Part of a small language model's weights.
Size: MLP 512 GELU, vocabulary 2048, 2.29M parameters.
Architecture: no biases in attention or MLP, some layers without positions, value residuals, capped logits.
Each number is 500 + 50 x the weight over its row's rms, rounded and kept within 0 to 999. Layers, rows and columns count from 0. Numbers have three digits each. The size before them is the row's rms in percent of the matrix's.

# down: layer 2 MLP down (transposed), 512x128, rms 0.0424, rows 317-369, columns 0-127
# up: layer 2 MLP up, 512x128, rms 0.107, rows 318-369, columns 0-127
down317 100:500528536577429517412585524457528475547559509438457462422560510509414497444538533447496483560609497536410527587537495552481435542579535509509458493435512480519499491563520425468504496522460473428450576540463473526463470487442591432506607494441526469503517526555577486603364567593485500435543509504449505451434488489509584529421427448480519437491461510509458586509509455447466528594544
up318 102:470434466402540467499474554466470552437498503544548451568446543464496542509518438553456466479526512576474540486573569648524500434483471447531462546410503549539436512490456492494376493546494509480391523387554567404512548552636535520495590431589468448476568486507424532542466454488471470535484465552446486429491502489536575486513421523468429558575520582539534534520516516489496490472545
down318 102:506504564478440526497526474533461490553512512501446544508491500465510517463410592491510575465574421504523555504445491430501503515517454456403485533447383456536480557553594428472479402538528518489524534588573545502521427540530488409591485458405484482439583546506539412479440518522497567514482416509614598486453516526410461488557551476400527494477518460503624520553487540497432565457528
up319 095:499496438430487571426509526457539387582484497439438551492490448577554502519495566520394491516593456434474538514535544566599410509534432498486362586501456534471484519475573559484513440485493453510454403561543500452481407558532522545528504594596504463514490495532525474472521432533560507532478497505564487505494530497496492510450415612502506569551550484506614474508404448499499466567445
down319 089:495466439499494497523562586425505532442572533473442539426514500567486439549482474505566588497495488478417520493413481464403562550541509525501443487482475530501447493580522592491466638488514516617516559570545496465491438539491547493503506617504494523481484450519566407557411457472463510525477487527506539466515538553430462551560566447414452548482494441356515504452502352506471520518523
up320 104:424518567524484579464517546468534561443487496525472459496570549528421465595465491448511485537481415458476478612558485503488495431506508582544440475442417514525457574520388480508606423581507534500512432440487484496624486471527521427485531406474501553457607472493448456573523448518519453481390540500446541503455573559517526475510471584587503544528414519514477524417468475503545586547522
down320 111:575569487538480392443446397539522616549463513521449520425409527473508589442520547523545452487508561561547574463487541481478406511538395558508522482549433492531546528442454588452525395511495433400517451512534448478488490475406446540503466563452473555461516510498522512541519489501514506556604536438550409477501480504462487454509528530515589505505580480397544583448449597515502493502534
up321 100:547532534475500494483520504428489510467489429436512588512492513530477477489472453586512542559469643471539528559460590452551513527571561555447418523551530461503584492449490477503483539537500514497416464493452512526500504529581520444492454458632540387536456528471574442423601532466577490601498532477547449504515544457540397487507464512454359539564425438461452550546530483460446515426489
down321 106:484472489494416480350585547575509492453521479550554492531496456453431552514500510546454481493458505527563435512526498572502524538388428532507505532456551461478580518429547493510487475514503379497450457394457484525568479513577527413535529577521509474490457409581506583447458516587510580543512390495494454486396506458524513537545500547426473634495545560502467513485464591546487468559490
up322 094:546451547470433498476433449509530491535534547469517518521467505502527443475490505398585479459412546518538583504538550415557550551493569516504488482430568480473438453464608523455493484496445429548517448566592543542545498558543452508455446501477533519523509465460495526473527498480530596503426492582550517615458482436580506469398483542427480586540452478499509535523485401622395436397441
down322 094:456467493457580486523511520440494493532485431546440530465471528458492538481430567513598458456514551478487441498437493518436490451345570537482559529527489490541565566578452441551502469515524462478572552514586457457472567484410504429614583471543534449564514581553404481531527446589474484477570543521553498481521556450439519410531464507503534465442488559453540523383509551392505517526433
up323 100:416550573548480483553476511499498519519411516546558450366522406473549476573546614494409485520480479474534453504443547526506523517433439506576510478492425413530475583507470515518556490483518459555490440519560552459424570453561415448539513442515607494504557464479476407488547507487559527494450559531636546458419550575550510537445442509500537528477524441463457473492513500517509501638456
down323 100:458493545426570561479461473537459494581542521485440505501511552604470534508614562549538507593441518513489630475540465503517491527507534491502511532534457513599521529520476569440538440491499399520486472506497430500471444486458486482421424592578448554491436582477464421466453505522415493510604435469445470435574413474533413489476466483451528555429474451575556437537413544458502512581541
up324 095:608390507556512582529523529522451495515541551537383494452430503530528541532430489436550519549389510405609571435430454507487508525421381481511477505479501557490509445507482430525566484565449470458506478438466423499542448463578408509478457504546442493482425506526535567437419495472511428518518549591512514530516515526558518468475478623522522582508476507563436561537468463462433443479494
down324 097:407518574599521453528508472585555545480511506564434506559451551508431470377532546459540519406499500439552506564519569397531473523477498466565459439553482536471460431513450499436511477445473513443526568536456479538440478479531629485544467518450496483485519500583468398525536579543487492524519441566426503481421535500502515441513548482490497516400545521522579588479477602398441472592473
up325 103:447425530419536496495508514497451579538530569488567545446630473520491520584475451536528385473493535555567481551467477550432508494460529485452544521511513561517518417546510445591466525437554539481574447439595478530476558550440527477503471524407432548457541413551516496514521515541488570557455500516540473426401479605519419567530471515495442428442514505492505410421437457569533409462475
down325 096:632469531546500542479542445482570465494399445455541456544394503417424487496502521536441466515411480619555436553483573515469491435448568551522423434485444487480458556464525533539453509519482573503476447427494530468482510445577511443559463441482611568463580460509565413498560574548527495456444529440560561492523480438527483476452531548517515538594484567445465532574542503480428548494497
up326 103:525376490482532575463521484535544511411591558454379525534568598489571513542489499465436513577484615512595520493534458455452553627475485417489456514505497429505425560535516477471509559453568551539550458482494576488534534432469500492558504563539508503428475550504502389438481478480487488501441514514511393504513498541502588539460420543415518489552423534459590487505468475543516510528409
down326 099:517483571574502463492485507535520556551478429493508459474532571430588482509542484554551514556568412519449486556391516479512373525511516444510584487422466443460546501545512480601491526444393495502533527507584491503540572490458520527533423545547476521538437389497507519503494472529426499461486485489496494446532473440461353492481667533511531538499478391445521480453514584528441566515561
up327 106:475494479525622534524551471503515509530507522577449511481437496432487531546470482545487561599507459468436479534565429501551553516594498467567494520420561532491505491449384472518418498615479499509409486484571498592456530466588530445453562587484436503522449525523471474418493522474500460485519427533575422545517516458460469561425490442543588507474591504535406477557458439487577492369527
down327 108:470461554487466507557545482540493541444511417512569489486480519461537429521562388508490593421542526477510476425583487498461519533559450436460470520451570576524501487542492452522528489471479535491483504476435534531588585520488524513653506493537570543502503523497453483524446529455538510432593608469469574480411401347442454463526537545366490530538501484506462530429541527477535445412528
up328 097:502525503438567428513493576470516442498520546476465486561598399515465543447425463591521510562530549480468463501477570547438481571524448562445539541572529545493468484427568477480449580522431430479490485552445426495441484436538489468589513485431607565504481493525482462447597542491466485605428405505591536506470487543480522528484473460459655506456459424546504484497476497567572563448500
down328 100:520532474534478485447512600466485472556515522494545461513449489553520379523456490455546530487454445404495527502619446492523467413565489499486457475514539471469552577436520484471579474504466480489447467569499508520405615484621431559435508541518606456521518568513456550482501473553456512477508535523418464595488571451505532529428473600492485517392602563436441419486513481556453440535563
up329 095:441517573552509583414510485524515382466489625479494463603500506513507560403464590435567502561547512412536483412453374424473585521503516513477508446424440426497529446483452402457535485531549587567552568473523527517556488476512489472532350495491507456427496511505552616509459563526484468547448496538483461525475496522467472469511545556557511566505491492564500467495526461461465517497557
down329 099:491522524465501509497638624530503526551494508595506480534565530378472436549470491521478470559557413497466532435495462501500452550463504406473548431485558497514522406563523500488479602364554497509503542515420420533504506574548485466493588468485485499540544511557526434498520556538400497494532549463560464568457533553494454491478546476393570439507496527434528553471449534406451439430450
up330 101:535416462448414578478488431552466475527457502375520487446538548459473496460426529514454549489471504536469412516477533500492445532468454549572519544521563480582549558450510497495530455483487554513568392537447543484421444529546497499451513571490451450502467589588508492500628537501521474589496432447511475547436542465571508512415433477624522482477431530511602523577437571483553587534470
down330 105:598409509448531490540522480527535522498504493415479557478593576498542590577416523458528475446440455477452502583512502411473521473518494488518465404465412418500466535448456365456615422467480496563583460452512528449447493539472515562546486449478553561526520403530500528512513481549510511524522552521521605468525555479453404529559500482585531556549502551483421501574448464532543412512448
up331 098:439547518528516477471502540462457512588500582407507543526505471488522524466571544573491576613608505500533386497491530429526465406478511542503450498447496494555451476498509518494411513545518528399479524591443431535449490444444445422449519464453598407552481469463390512518575461533471517528405500575478508529427522527537594440528447581524585530560457480463449505555481517552447527438499
down331 099:470562541458501419511559548419514474464506450498599526534445449518561429534531472496568422473528464389504477540473456565547526479474484506555508593485430566503526442459423486523544498531445527531509425514474546552542614526454467486410471592469504569500586524461590532489460406426508542421418545447589553515581523474494515350519474478534409511450547505544500494550522522515496500416522
up332 103:526508609452453501617438484537467532405537436490585555504480528467472438537499541592535515554487440448419514597507477438527550513535492437591530437566571504532496529493494465503567513562460508482442388480563527523475481510458525442498488453576514480503547454481477470440506566466503519579501505564532459559403505460435453535523454403529545485510483584375470541566410454518500599571439
down332 101:445537535542440496470530523519475495533483434473454441651480492425529617532470446479412463476566453416464490521484550436567497494541512584534498518538506549481505562471525553528401469497518576536584453588544477507433604487548440471558451472558410393553424448506457440557518458502571515456520454448471516576517490512534449494569489503427436533449584515456488451422501499464587543549511
up333 103:545499554503575471480456486421560497448407491554558529553575595458430501417407500530467465467549514547497478537436476516556466478499585557526517447514511482604452547521564410479474585577486450505473427549498451512470482506476422590533475563583457425463556489573446406477587563566555514528549449522566541482511581460586451529484507477423547512494548482499512397462553528531487463454575
down333 100:455533408484535475476480531518567524458468487546503575463400349533548487565523561473485440426498467544555490583414568493529400457506479544500509401458434470515467417528491505494562472521543450480594488442508547514507502477472493553509548420484525587537564494562495533467558463497442532538529381472489536612581454421593532455496613438476583489532503464482556557485490485506507455526431
up334 101:478606463380464597383555504530580445543568470544508504448527518387449445566400487519506471479506507526520518523478526457491598487443504443490448524450556430543482495453489477483538514534519404521411437450453510570473400469504440556533491470571502603600561492521572554431517529541547523499541548462542478534453453577470578520444437549522504539501540516559504506504427402511460484451519
down334 095:441539453517491390506559498476532559552552433557480519570489522431519530512487484474527475485457554429463521627419462475478447568493563526502513504474390535473477441574449554517488577540497393497538522557516561463520481378480515527499570584518399477461530616529454540545499500541570476456491454513520599484479421461490474562520519510505523484406489478455421504463477669481479492420499
up335 100:461491403529436563484551433432490510544468524592489418445566476487469514539548538463458553470533480536554518456519552470432581544431513492499446481566553425534557513531567552507484513504554532405516464558495492536617531477481441480435536449489455462498516502480562543508432510512569587488451495501508445493461519592492403434443405445558424487556411382505579509466404426595539488532533
down335 104:484499519533609493537459560505441504505528446555504508471538639496564587456497488384498539492563363461520459464482441509487477471529489539406471419493577514455454463545512462529556497591494446537438529482449403540449547518507433479497527582480582514513455411579460529425440445502486416548471500536526521548597551488571548533445539538440463477520474588424473521475544596485500508436465
up336 096:548473519515565451539471436477482556529429524493506492530552372420636517638459451512534486419588536495573610529553507506438491596528575463518500509488455502409517529433452517503489505494469490492523571399510515470488440482489492525542566455547502486469475497485496382527548518370553545474504490462509493563477438393554427540470469527494520540486456547493470529435594545432426548495462
down336 104:465364477491552571479530534480541496498552517529431582518536502516507454462513518515502519503494551466529415473400453479512541429407500488518453531468555570582569461419531467546475487531457568511515380506542432424452473639447565525446487529514497561490493346470507536511512524481544465538528539473529562412508528518580593498500551455504545586461523488368531490442529508541452535429457
up337 092:553520549429395518505449424489437470570528549643417538536486554440492579494496555542570409537455521520528431455528440515605505472447472410460488504443527530496455503437512453611457543516550430470483453484555441527546424542520474512466521489461460534520582397492455418526532546518452550594486460527546453441470428499467561453582464477383550533485438570464498505511534548485523483492476
down337 098:541434506505486497501553474503480503469486454441489494439490470520501431487517507509547448478502491532400499564447544556494470454518548497553602529550524534459564494459493478525490440477567480547527521515334623366483458537550498442436444520568534452401479496419624519535489535448526489416548543591398414553553582585497507512536544561487390470513431511556471474569513528538496494498504
up338 098:476451545524448604420583483543526543444364525381543456600462550449513578518480571600499503440509534447450544411571536465487514496474581562529502441504518500546505470476481489474431539515481438465489465529446478384539561565502508398585473436432495437554558473552481499552452478600411473439474536546485520463462448561559481515444524550514529484526475549493564436496508513438472533487550
down338 099:447515504491567526545441500429501478580465437524542609456502435496489510397417480441501556465550497547444433478489540496503457476500572490391480553444623508548596500569544416508588494506547481487468518498544421531472504605577521534493551555408516475532511590471547520478505474384461444476559449530550434426502528566473550506530462523496549532550449432392486471465551534543404506479482
up339 096:558532519503536543494478511501532510400500553430550549445515602486613493585508495519473477541440400435494502511436514545449591577474535490451461472444541483407589536542549446488428542431478485468544507390561503422472500425520415502432472498485466557548544540530507509560591528560501551528430551460550416548552483515429539501418369503521546559537495520504450500532483592506532484406491
down339 096:528462474536508519506486526535557531458587412559531499556487460483447505494535459522543523486578475469517539464506484458461386597479569593537577491462412515552485423537519455490578412527586570465390536520387454488446489484380520518461495499438482509529494461501564443501620569503519612432530473486510483454403531563521511483521553567462526420510534439436427521505444590487504513544456
up340 104:477425517444563517527420526533518454562493590495519534535568474521485536549486486501502400470418556484425508480518470527478492496531571479385382476545574451456476517567498539542534606453577482562512556476491488421570415529495420518459544610483540488470456539555489418436617537404482363483558508472510472457521521509474516549480447546481461490549503499591488526418479468466428535486574
down340 103:570523472479374493403544552501514508460433486420446501530530640500595459596544444504506522431493545574517507460505536462548548443445449514518526464595465590464543557459455505438570525465442576473458500581495482523614464451518528429491510534439514503467440470474490489569510516489536496433493580560487605523452578505466534514494459455498501552463438513472601536496456508472403439433417
up341 099:546425426529555513462483487512467486547592553464531503447438571475549588424606496506542510548518516534500420522519541431419525569500580551536430510529548503445478472471542582494508448567518521549543451537520473489478591525537515530451504418453347467452543438541463442459549478476386430538493496467539464442563485392500498484573479434504511453489509473499523387402490569562444539436495
down341 099:520478507513457591586467486423454460503512508488503379526475518494488430539454509416467449552555502476564522448572524458506460535554561512461485516532461431509435426485469489479607481458518532505453500558483468509551467518560548575462640613447391471438429410561540509461545575549565487535559359478508553496446479449569526480589525454431453449540493491543506424493514507547498556531534
up342 103:525508476500517503499453475558495496400461553520479572468487510466504570520552526416577491492399577473556375473484551452527573519492424502542493545454457464478464551455475446419471537456511470531526497533414538505445476548428466529550499507524469567358464474375606427500529519483592513564524608475459561550537547520516562502504551567444483430481543540467547524587519463553427593535458
down342 109:497493485485481576473557532441490548499562474499485449492537443615540375525436501510546505425476542521464589514387551530486478434443492507514420378441474500578562521487579580558544439574539481451522432502465429439602515576528523456472437550420491488559439535533442558477470527514504529501484515436452480380531477584506441483551441519545469565589475537511461553486533448585492504495545
up343 084:479420449510584481394478409441498530437535498465473416441532454475522500527542615477483516507481428610443408462458496486591500552574474453497440574456559469547409560484504505477474551504556583539443486534440531519475526519456459495554412483544524493517534519397507443518468559471492576478509445504507465499559545550558520642440505504503426458553421512521442528502423507506393566442479
down343 090:515489497566485404501588442442529493477445593553522545508461512513514459403515588581483435479521491491534596554415531463509343473470514457464429508400513546466449470572471508489490604525531502435478410618438507474495515457566521542526486497492450472573467471565567495535487543485452512540504470582468549457417436557494484435574493506517552575443494436510598541487484483458530437545568
up344 092:459536502458481469468535531489426437547445488491451546560546583474478464544530586553464536515522525504499471436508486411588559596400484475466523426496507529524438485549474492428493540512524527487528463403483479512550591586584585533507567538556482539543431541510502395536527465559375529426504455470485533505516502496523423519432373527448640471455454470546469455550404507519537534563469
down344 091:508408505566455464522475511505541433511443536479436413373450540571550425361488459479550406476589516456534520465490514470504547493512429520492536553581452528597481513522558485520496536463452454568481493494615474499515490437474497423506509474503450583497497459549617497432492488476554562547556468518502458554595449435476502509493486466549477514474454420503535577615600417517564530536484
up345 107:452440581476568469426518469507487432471472489522604476360513494573570520540550484454462475530485526416527436470473540509511543484542511583465417504443499496443458568416595514516428477462573442451551455497469489478448490609505406505516473482521528444478522549563421572476406592436493508521487499509523492569522600519442412524484519545488455387483524503627430524535476512522439482460510
down345 101:487455448483525532446563581472468550475511499554553451440448448473575478487534573458514540521590464516522503454600516467447534526575472498492499481639464533510469566477512629471470473478452402513554489491463492382481379506474591508547448539541484486547471455552495557520460563389573424503484492489600423454465522546462503560509533470535465446461494525393495499575469526512412516593462
up346 100:435463495480544559532490520573505539516590472530571536521467404453559489496550531454523430457430586517513488459457480375477477565520419602561456568583542452520482500542463414559563521514550489542564426586501477444439529519461445552450428598478546473432484484585493447512530530474500542461570605422538469523442479510505488519350453496559456485439434507496517457505462563530451488481484
down346 101:538483419459523498494548478500429492504431457496442458507564553438497443490515572484503550475587514485499464461427466435481443505585517530494554398450498543538545503534353415458508531513528523496521563495585478503498530566530488523472461514532532441498501442492441466411538486503568371509505575587411518494583604540458485580574545447426404535495573482483513571548464489575558413550548
up347 101:572436578522560575544433555478481457494534483515531474476515462484471483527482514494552571484530541465440531415479458595594520585513474487472474494522559391446484444464444464519558498483495552444419454401586455502415481593530479452434452498423576488483484418507481520557422470588475438459478490548514584477556577495533581497534465421433505524548488589404542440516592469502518421497546
down347 094:386622540519570517490473497488482479514443476567535466517530494508482547537475529574461540510475521487512475550466505448445478543444508449544536378486395481444429551525494480572558502485463493445570477558430464520479610447463516472404434404475426617438532500431560517494493475476581581603498487477500493434507437379473461512484555459516502514518520587530542552576509614481551511529492
up348 101:520469424561477529509414499450575446507513538399563464530587460491433500556471497480504499452506524420564499427558502443483536446532598550505525491447555520503458526481447482572541481379511473553424624458486446545551541475464496488496521405495461458552494433467534516562584535403625516464530528528494427527527438500477487515530435513428464509435497590505538374509537584478531436530572
down348 097:555532517522541436552575540448505504569453518495413518477457566475411584521545486468519458456574588446507496570514530495553472568462439559526547525509420470487497541464496544509556464534498536570521508446551558514481406449530468507552504536457450551508481504489520532447348377497477353480439421544530517504415546427464566605443441537518513574447478474572551479502486423577468494488472
up349 096:451525454441548570479512579594588469451516502549453514521518472497442449451465488466567450540497599457483433434433486453525582533570546492534556513439446485557495470473532505440459530476519435384517469441613414555516461576521508504480436473453476623445435485522598551531461486549479486469427482572499507568522480586477563460419492481548492565509501522547579509589548491534410480414501
down349 098:612560571479449474456435495524466371556438590507525496485508498469489508430530429558534549657499487525475516488478474483470468407536419448522478449557531585502418539522458551526499500568590482514441577550472513473538478426514489509446501474514493552595519527509449531504549505461552552543531420511513460468517517421477534375550475414437540460458487517508443557510603529425455575434538
up350 101:476521447454515513511510474415485577589457436473441512499558526474505471509422555500516562489426520509496569490550613501518492500489476462594461551445618460515508439444513468498516505472519623489580484546531579514485515462522495460550543531512486506424459488558493460545657542444519552428398467468504437401479494439535435533450531553488595529462591443522464417529524365530510479463536
down350 098:515481489422491497510482378546534476521543492494534478381485446509440551583486462528513549508511640417429535576568492458509462437501565496513490467512396513484540594492467515498570478465461512553422508511512468501481533479471482535401514578547491415533572512517461558398557460572480439526501519548508420557571620494525578498434475487510484486438490519473587492582398442449466478591504
up351 093:469532442433428514574451547452622431553618496479527499571569537466542446526512505532548461444501507452476479546455520535562629564519491483368430421556494433556557531510435512489450479499445497496411482550531432550501437490527509516545539496541467495474425442472572549527589627491518384475513519564565492485442476500438478535424425497485507552445510517511482486558512479544472508588532
down351 086:523513572493530469547543483528515523502504470657442545533538496480420423365512452496474535538493495479514582505425537486491503433363488446536540499488455517581532476550510457566532561499511468459501464525538497530434533572493495509614424399503415465438477653407518482482484407489516447519468529493540476494482495516504467538548526529513409481495570427402451525502551480505570538574574
up352 115:500451466424545440496582563417593525487458515441602548486496523470510555425443573542432591490553426514424456526481543597494563559546484491518575506536494505568524528531487602498480490494383482445541410514467533500478502520429496494548444456570453420510552517439561438481472568523437505520420618555551516521518482432499513586445470382485502579464579522479505462530518480485486514561541
down352 114:485549569496433436427497514560486583449445490532462469467534503455455482578554523506500394468636493482494506456486530374524468476488450491480486469496499468533458416429508552433455536510448540506598504549498494475515618483627455537547476475570422531551588459484458505581497506488552491447670544521473459510597477439458400451500453511527523439508550554480543505525462497556483555466506
up353 097:527503479503437532489514469454462562450450527569436489419523562511508409540568505488517429592496469528499501523446588486517571438463496558476528492465517470502427435398480666524591471514562499556450497485503530554450538507500496485457482467560507548520485497469434515478463458451517561540529459585393499612529431558552438557452501441540520524501542423447602419461530476588586585448473
down353 094:448523571563534520498565546452500498478539510353536459525435415546522526520440580500590478511544453480519578507487519559527511525499545515619545446427533573400528528509499391548535526485526492514489540543442523504547460485498446527449497528517473391402540408531543430469467579420532464414531536517588433446508506528463468482475482524470506475517470326523465547581450492509522522541450
up354 102:443515538569531542512398541534444496574519474408529437522529492426593515493463538501526552436434485501521485488485452456559469501537458541510472548503480484508590520432510512489458430509470450569481494631474511475537532420571549591492560492576478538534562495525505450454580410519444480448458398567390541485433414456519423487462523606465555512501449517494562497545539481506601413595462
down354 097:445443532381511540457605446528568546508574433583506503450562420556486569509468585467527451455541526406505455522490544556532542512522546503429539396463501515468481449466574527463466529538516565524501520426527613456464480522532573539466518448465467576496507496541505442437473507550616499430411437464494529552488534478446478477469408477537459524417606415468580496499438467493515554571515
up355 094:472562434547438474517484497381434561503491457512512504414509526454448488529425515519470522511482449471497530533385485519456525515630529453577445480557531480425488468406500509557452447618523546503503447484413545607474522526455507478483434467510547446474518567509442566541465535539492491401451528514543491468498553543490441437484552331552487458603435506502512527566440512602487542525538
down355 096:533525481506457439452480499565600494503461481449498529524524496406433549476405501533523480466490481540508509438569542470438525488518532457491487484521546467595360507556413490464449541552460471551490590590392494479485534482552521507560424488488572533458533519535553525538458512547492499529545410537565527425594443507498471518414568507488449548460430398604579438464486427565447573590470
up356 107:517522488497540558532406481488447547541454487534428507532417497481523512464394549497423593596407420573528543423470488481490520472564475466419400504542466536487440420533507635468451518625518558498468496567593521514472510472523472518509555535496578375481554506459499484440519557559475498522467488597453526467474510468564504550434514498543483445497526426456527622488430430492462528497488
down356 100:432544549489572463447489542374464496344488448433503495505475607506443590542519550577497555427448567598497454568421545489599407556457447496533529448482542434519549412478425478497524494521489462485494442530547483479457475532459504523580500486515523623481387486431528533563564508521493421473492513495461404531476449515530501592503558491567518517550550552518521459513523542489501461484494
up357 101:631460517523467511469524480590412467459471521544564525478435470528574492475504454419428430578493564546529517492514473496624449471520500616525491580499412599461541576514396569492427471476518496543492490591508512504588438474507563545543435412536604453493475491494488544420532527507495480600452624501584539463508489489476501525511470454549466515541505493463528490521455403481461516444506
down357 104:587468502529438487477507510487449393628510521487488483481561562432415465465475500510581549492627435449521517478510521539522418494430478474443623530455588485487508374525551446526526439443533499549450588469479466611530489478556514481501625609548447478508500568471517491546501474474561557445499478525548450464525469522487512445474419591516455499499489496435566409471520475439549472505511
up358 089:595522473467538443448481506431555492541467489432566487534510478503485543557415598605515380509480470515574438562452494459548484535538533457528473482424550509505516557498612505546524370626534483417564534459405487496514535507584505555522562445480478466552492428490450451420481516474451551530551503461550496588525489479446548449410485495494539444478448482483456508509538543472540635511436
down358 097:514461539462495528498477599467531518540505523549471444510564489428509449427498445474532499496494437470526470496483498543536456462499504461471514505583488460541481516446486544449591532401450496559424515538493525589454515471486497543419525593491460493565482581545480473591506544581565511466539563526466457575447358568533385501520468373402430403499491478416570572515533584577550461539482
up359 101:609565453589419504504454475568429504530398535364511520476561475538471517466464511484581475527554526420555507416491575498545508592431490457486512517515472463459552479460502522552451496497521476500467453513461533534554559547485429450452448512558562568566517521513545468526571518552560461562625430537426477544488545548490431507517462569525430469460512405476427501592566514549541478590432
down359 100:518455564544421593570414462406571472472542546553465487474465510543522513351530486514438437496545527550407515546564453479526449500370492443557462563468515500612540513452508530512492516488495472489444505475537468553474552458542462490507540466429483482492511488517564417532512548527490571430489491487587600441435472516514538429497507539442521528479524457555494621476503573529547581401395
up360 111:507516416578500508477582558442450474423470524457502492540469528440457482452435519427502424574551496523495442512546527523597621464574448460631527461391482534437474436443440487485393502496516520546562480564476553446495439479426521439476402522478480541490499451582463445474576513413407539572542415552548560494450482488492464484535475549569571528474473521545505500546474500507552516443567
down360 116:474462516545526500550571494506479458452523442438466504535493488515526495535488494598485488620584534462542506390587538559483478554507481437452479452537458455516414490369536477636398619451454559421510503479517512483472490523453498548444445516529540436531452469409472430409511632511546483436532528561464511495553575488538485469547508522443495514569513497490515438569542496467488443606478
up361 102:451457486446533491460491474452623459438520493468480505517470445562585488555517491505488448525465618483550521458401480452532617597489575566559439523540491484491443561545535428503514430467423501497519504454527473461508539516516513539550427420428484511444551481478464499538449348434462443437499626473455492585511477489594477522552585521444482527564451481502584541484442556524484534510575
down361 094:530486545452463468551476581526509442480571547584529600534511532440447540524536376583538507556604472527522503507439604511427473498427488567535539463466484484438545479553505540626449588490407492506574513504500444486513477518463505528488521537463452514442454468444476566455469493537517433548581494451455561538556446514576473449515464489548519468408385521417505525514499453521485432415384
up362 101:482453429435510489551428504458455544528513551438537437478521415592554565493529493499511510480469570542557522497483477406503549538424452442562481497595496532471560604521566584504475494453442587529515437508517441423452469507549460509498486432508549604428507435536497478514556433582526516535472558420558535556460496587447466534434434515429554363445498463522527465582517442468546466561556
down362 102:570510408573516465579553606491470611498499526510478526489497458523496497537424465558488512577589427463476484483524483498501456566584515453412476546460500487500509448477528469520573520382484458534517515418466493485481520508531446495535478593475581513487649486433469522477401595520430436474492478417443521474481458493546519601515483501563452528402479459487551479511577456427526498430617
up363 106:540535517493417397441378382456552527497486428638534634490596467498527467497525499455448454544560411428433537480500480492523564552513526530561451525497475463439520483466473395543539526550483452502535574442531430443509501565498488554574515475490538547472500461540479561506515432573504461469544504549452452541430474559492533540542486526486471560481473532525657457449500439483548511442509
down363 110:477534484516555558567623562559484482557479529514573481524513466505522467539616539528491443481541510516476497389439504536518491440393507561429517512507504412549413505500559531403567561475454469422533550548461522525558615439593427573415458511490464490433492407557569597543497511476466505497457556382459443455488521461484492465478490483501405563477468497525524583523509491464470437517460
up364 098:564515469493450424459388484419481550429473544497487445494620518577512533543470503494471513496568519422453489508482497504487532500522427481515502536542408515551422459507474434600416379555511416575465453569574547477524529464548474435544519495551511479522424561480564443574503522462488449446560501531392526544554482472481463422458491505549528518433432498491495559624476485543409436418459
down364 097:489468435504505524455471514461515478498538555451429443524563473539433577428515413456513428552525494479542393522509562454486460391550416496574503492516409473460511533485510572458425455550561546426493528552566527570451545456588567489537499601476566481560489528600520524450631445565479576452491459479493429541521430498549575480399548486505466464522503525506454471570520429560473469550456
up365 088:561533531482440456597491570466378488492456458547595416498552440417506581583491560599566473459559526441513495565508447509411466515507553466545457545421529466558433548497544434415522575476560516461486492566503491531529451405545497488431476482488508562482458540418429505510508508485487499599514488578574492508629501493487493475469567587425563492488508505598502496509523446493455539425495
down365 096:436575595510516523519492483506518534533398413453526503507479599596567570529531461508560536500432532505500508496421501499541448458519471542473485537546542454527475494508512572463419513521417439502507559343569516454481505480460478485510432603514612469510417539545447526575546411501433559439394500478438505520461544471545501475537530563536460465579543543409422412462495440503529527505549
up366 094:483549478474466485483501465548527499490593415420431517456551399427485510542479524510469545476405527504546405531541565537483578504482467474513570385470513452435476539475525561540472530501474417489568447481468474508578478582492487545538530427421448563511589435512505590526581513529579451475551556444565465475435572513486477500559458525385551493410465525563432434479497469455582489500605
down366 100:520446502522536505480482499450552483451427478506518491585528553439509495590435487519541453559523505448533559414511566546483420537481435510557534443486518489445545485612536436394399569530421531445477507513540469502495549547513470598467584620470433386489448489488479539567447502461475586372474447495502458539513451543536538543448539529592491530478446477564454504460534603524519489508406
up367 101:539499571493460510488571525495582503534435531530522564522614483584484432503499496589459632422508555481454503469487424487498487498485500516469514477427538453458517534544501421519599491615439473460542384459487500496414489469378566538528474501508502517413573519533517578448609518481468459537512507431453465476469496555496501472483454561454453487566529497463586388473523371480562498455520
down367 102:538483481489482530515519542517473369514523509481459483504541507516511573547619509390569579439492531483412506480451621544533545506498474396511457466558471563510603506429429589422498445430487539540489571500497557451477446488603444520503539474561485501588552516500552411522465479525486498483380407479516499528480477417513478443488565460523545526460475454460443519501518620506458552433563
up368 112:436489388498478451444454529508560447540426577503474545484524582577546458522444523421542508443557492487515434486556520457450502448504553392430582555433555467538542501409398458476498377440602582536472479543497465530416560557514447464484586538501431552450499520472473565534485596529558448564468485531429519428473537515488487530566527561480463569513430563507487475494540476491526468572498
down368 103:534519456482575467491548534529473473526500535489448443574436499567409496617503560457443500567468451603526460499495543573516520544523447584527442486568488583468483553438481493504460528529530480435461488502460507496520470501547466562485531535501440527471466428449548435555510502462362454527536533478420445593481523542478551342449577470447588452549523489436510415514432539545484448594582
up369 093:550523355516476416516468510587525537543594499443427497483520428450546584395543560520427557429421485560541487451479460466537504545411527529528477481507562575473433443530401472464491538536591570455489506534426461486510515527442535540529550481551519573464535449521496385542588441544505532551518504468490502509450513393467604465502471506466471498520441432459574472464552507553573556486495
down369 096:443572570474574635481466482422483483473532400566444546500487484547535453550526383468521374469524583443587493506506457485478506479598561482460474492456389537485482486470496514490462468452455522548444581434550534615388487486540455579527496459444563504531421531443477493468484527522542559486477457546536538499497518529465491533455489435494579497490606572575515546465440519500417504502558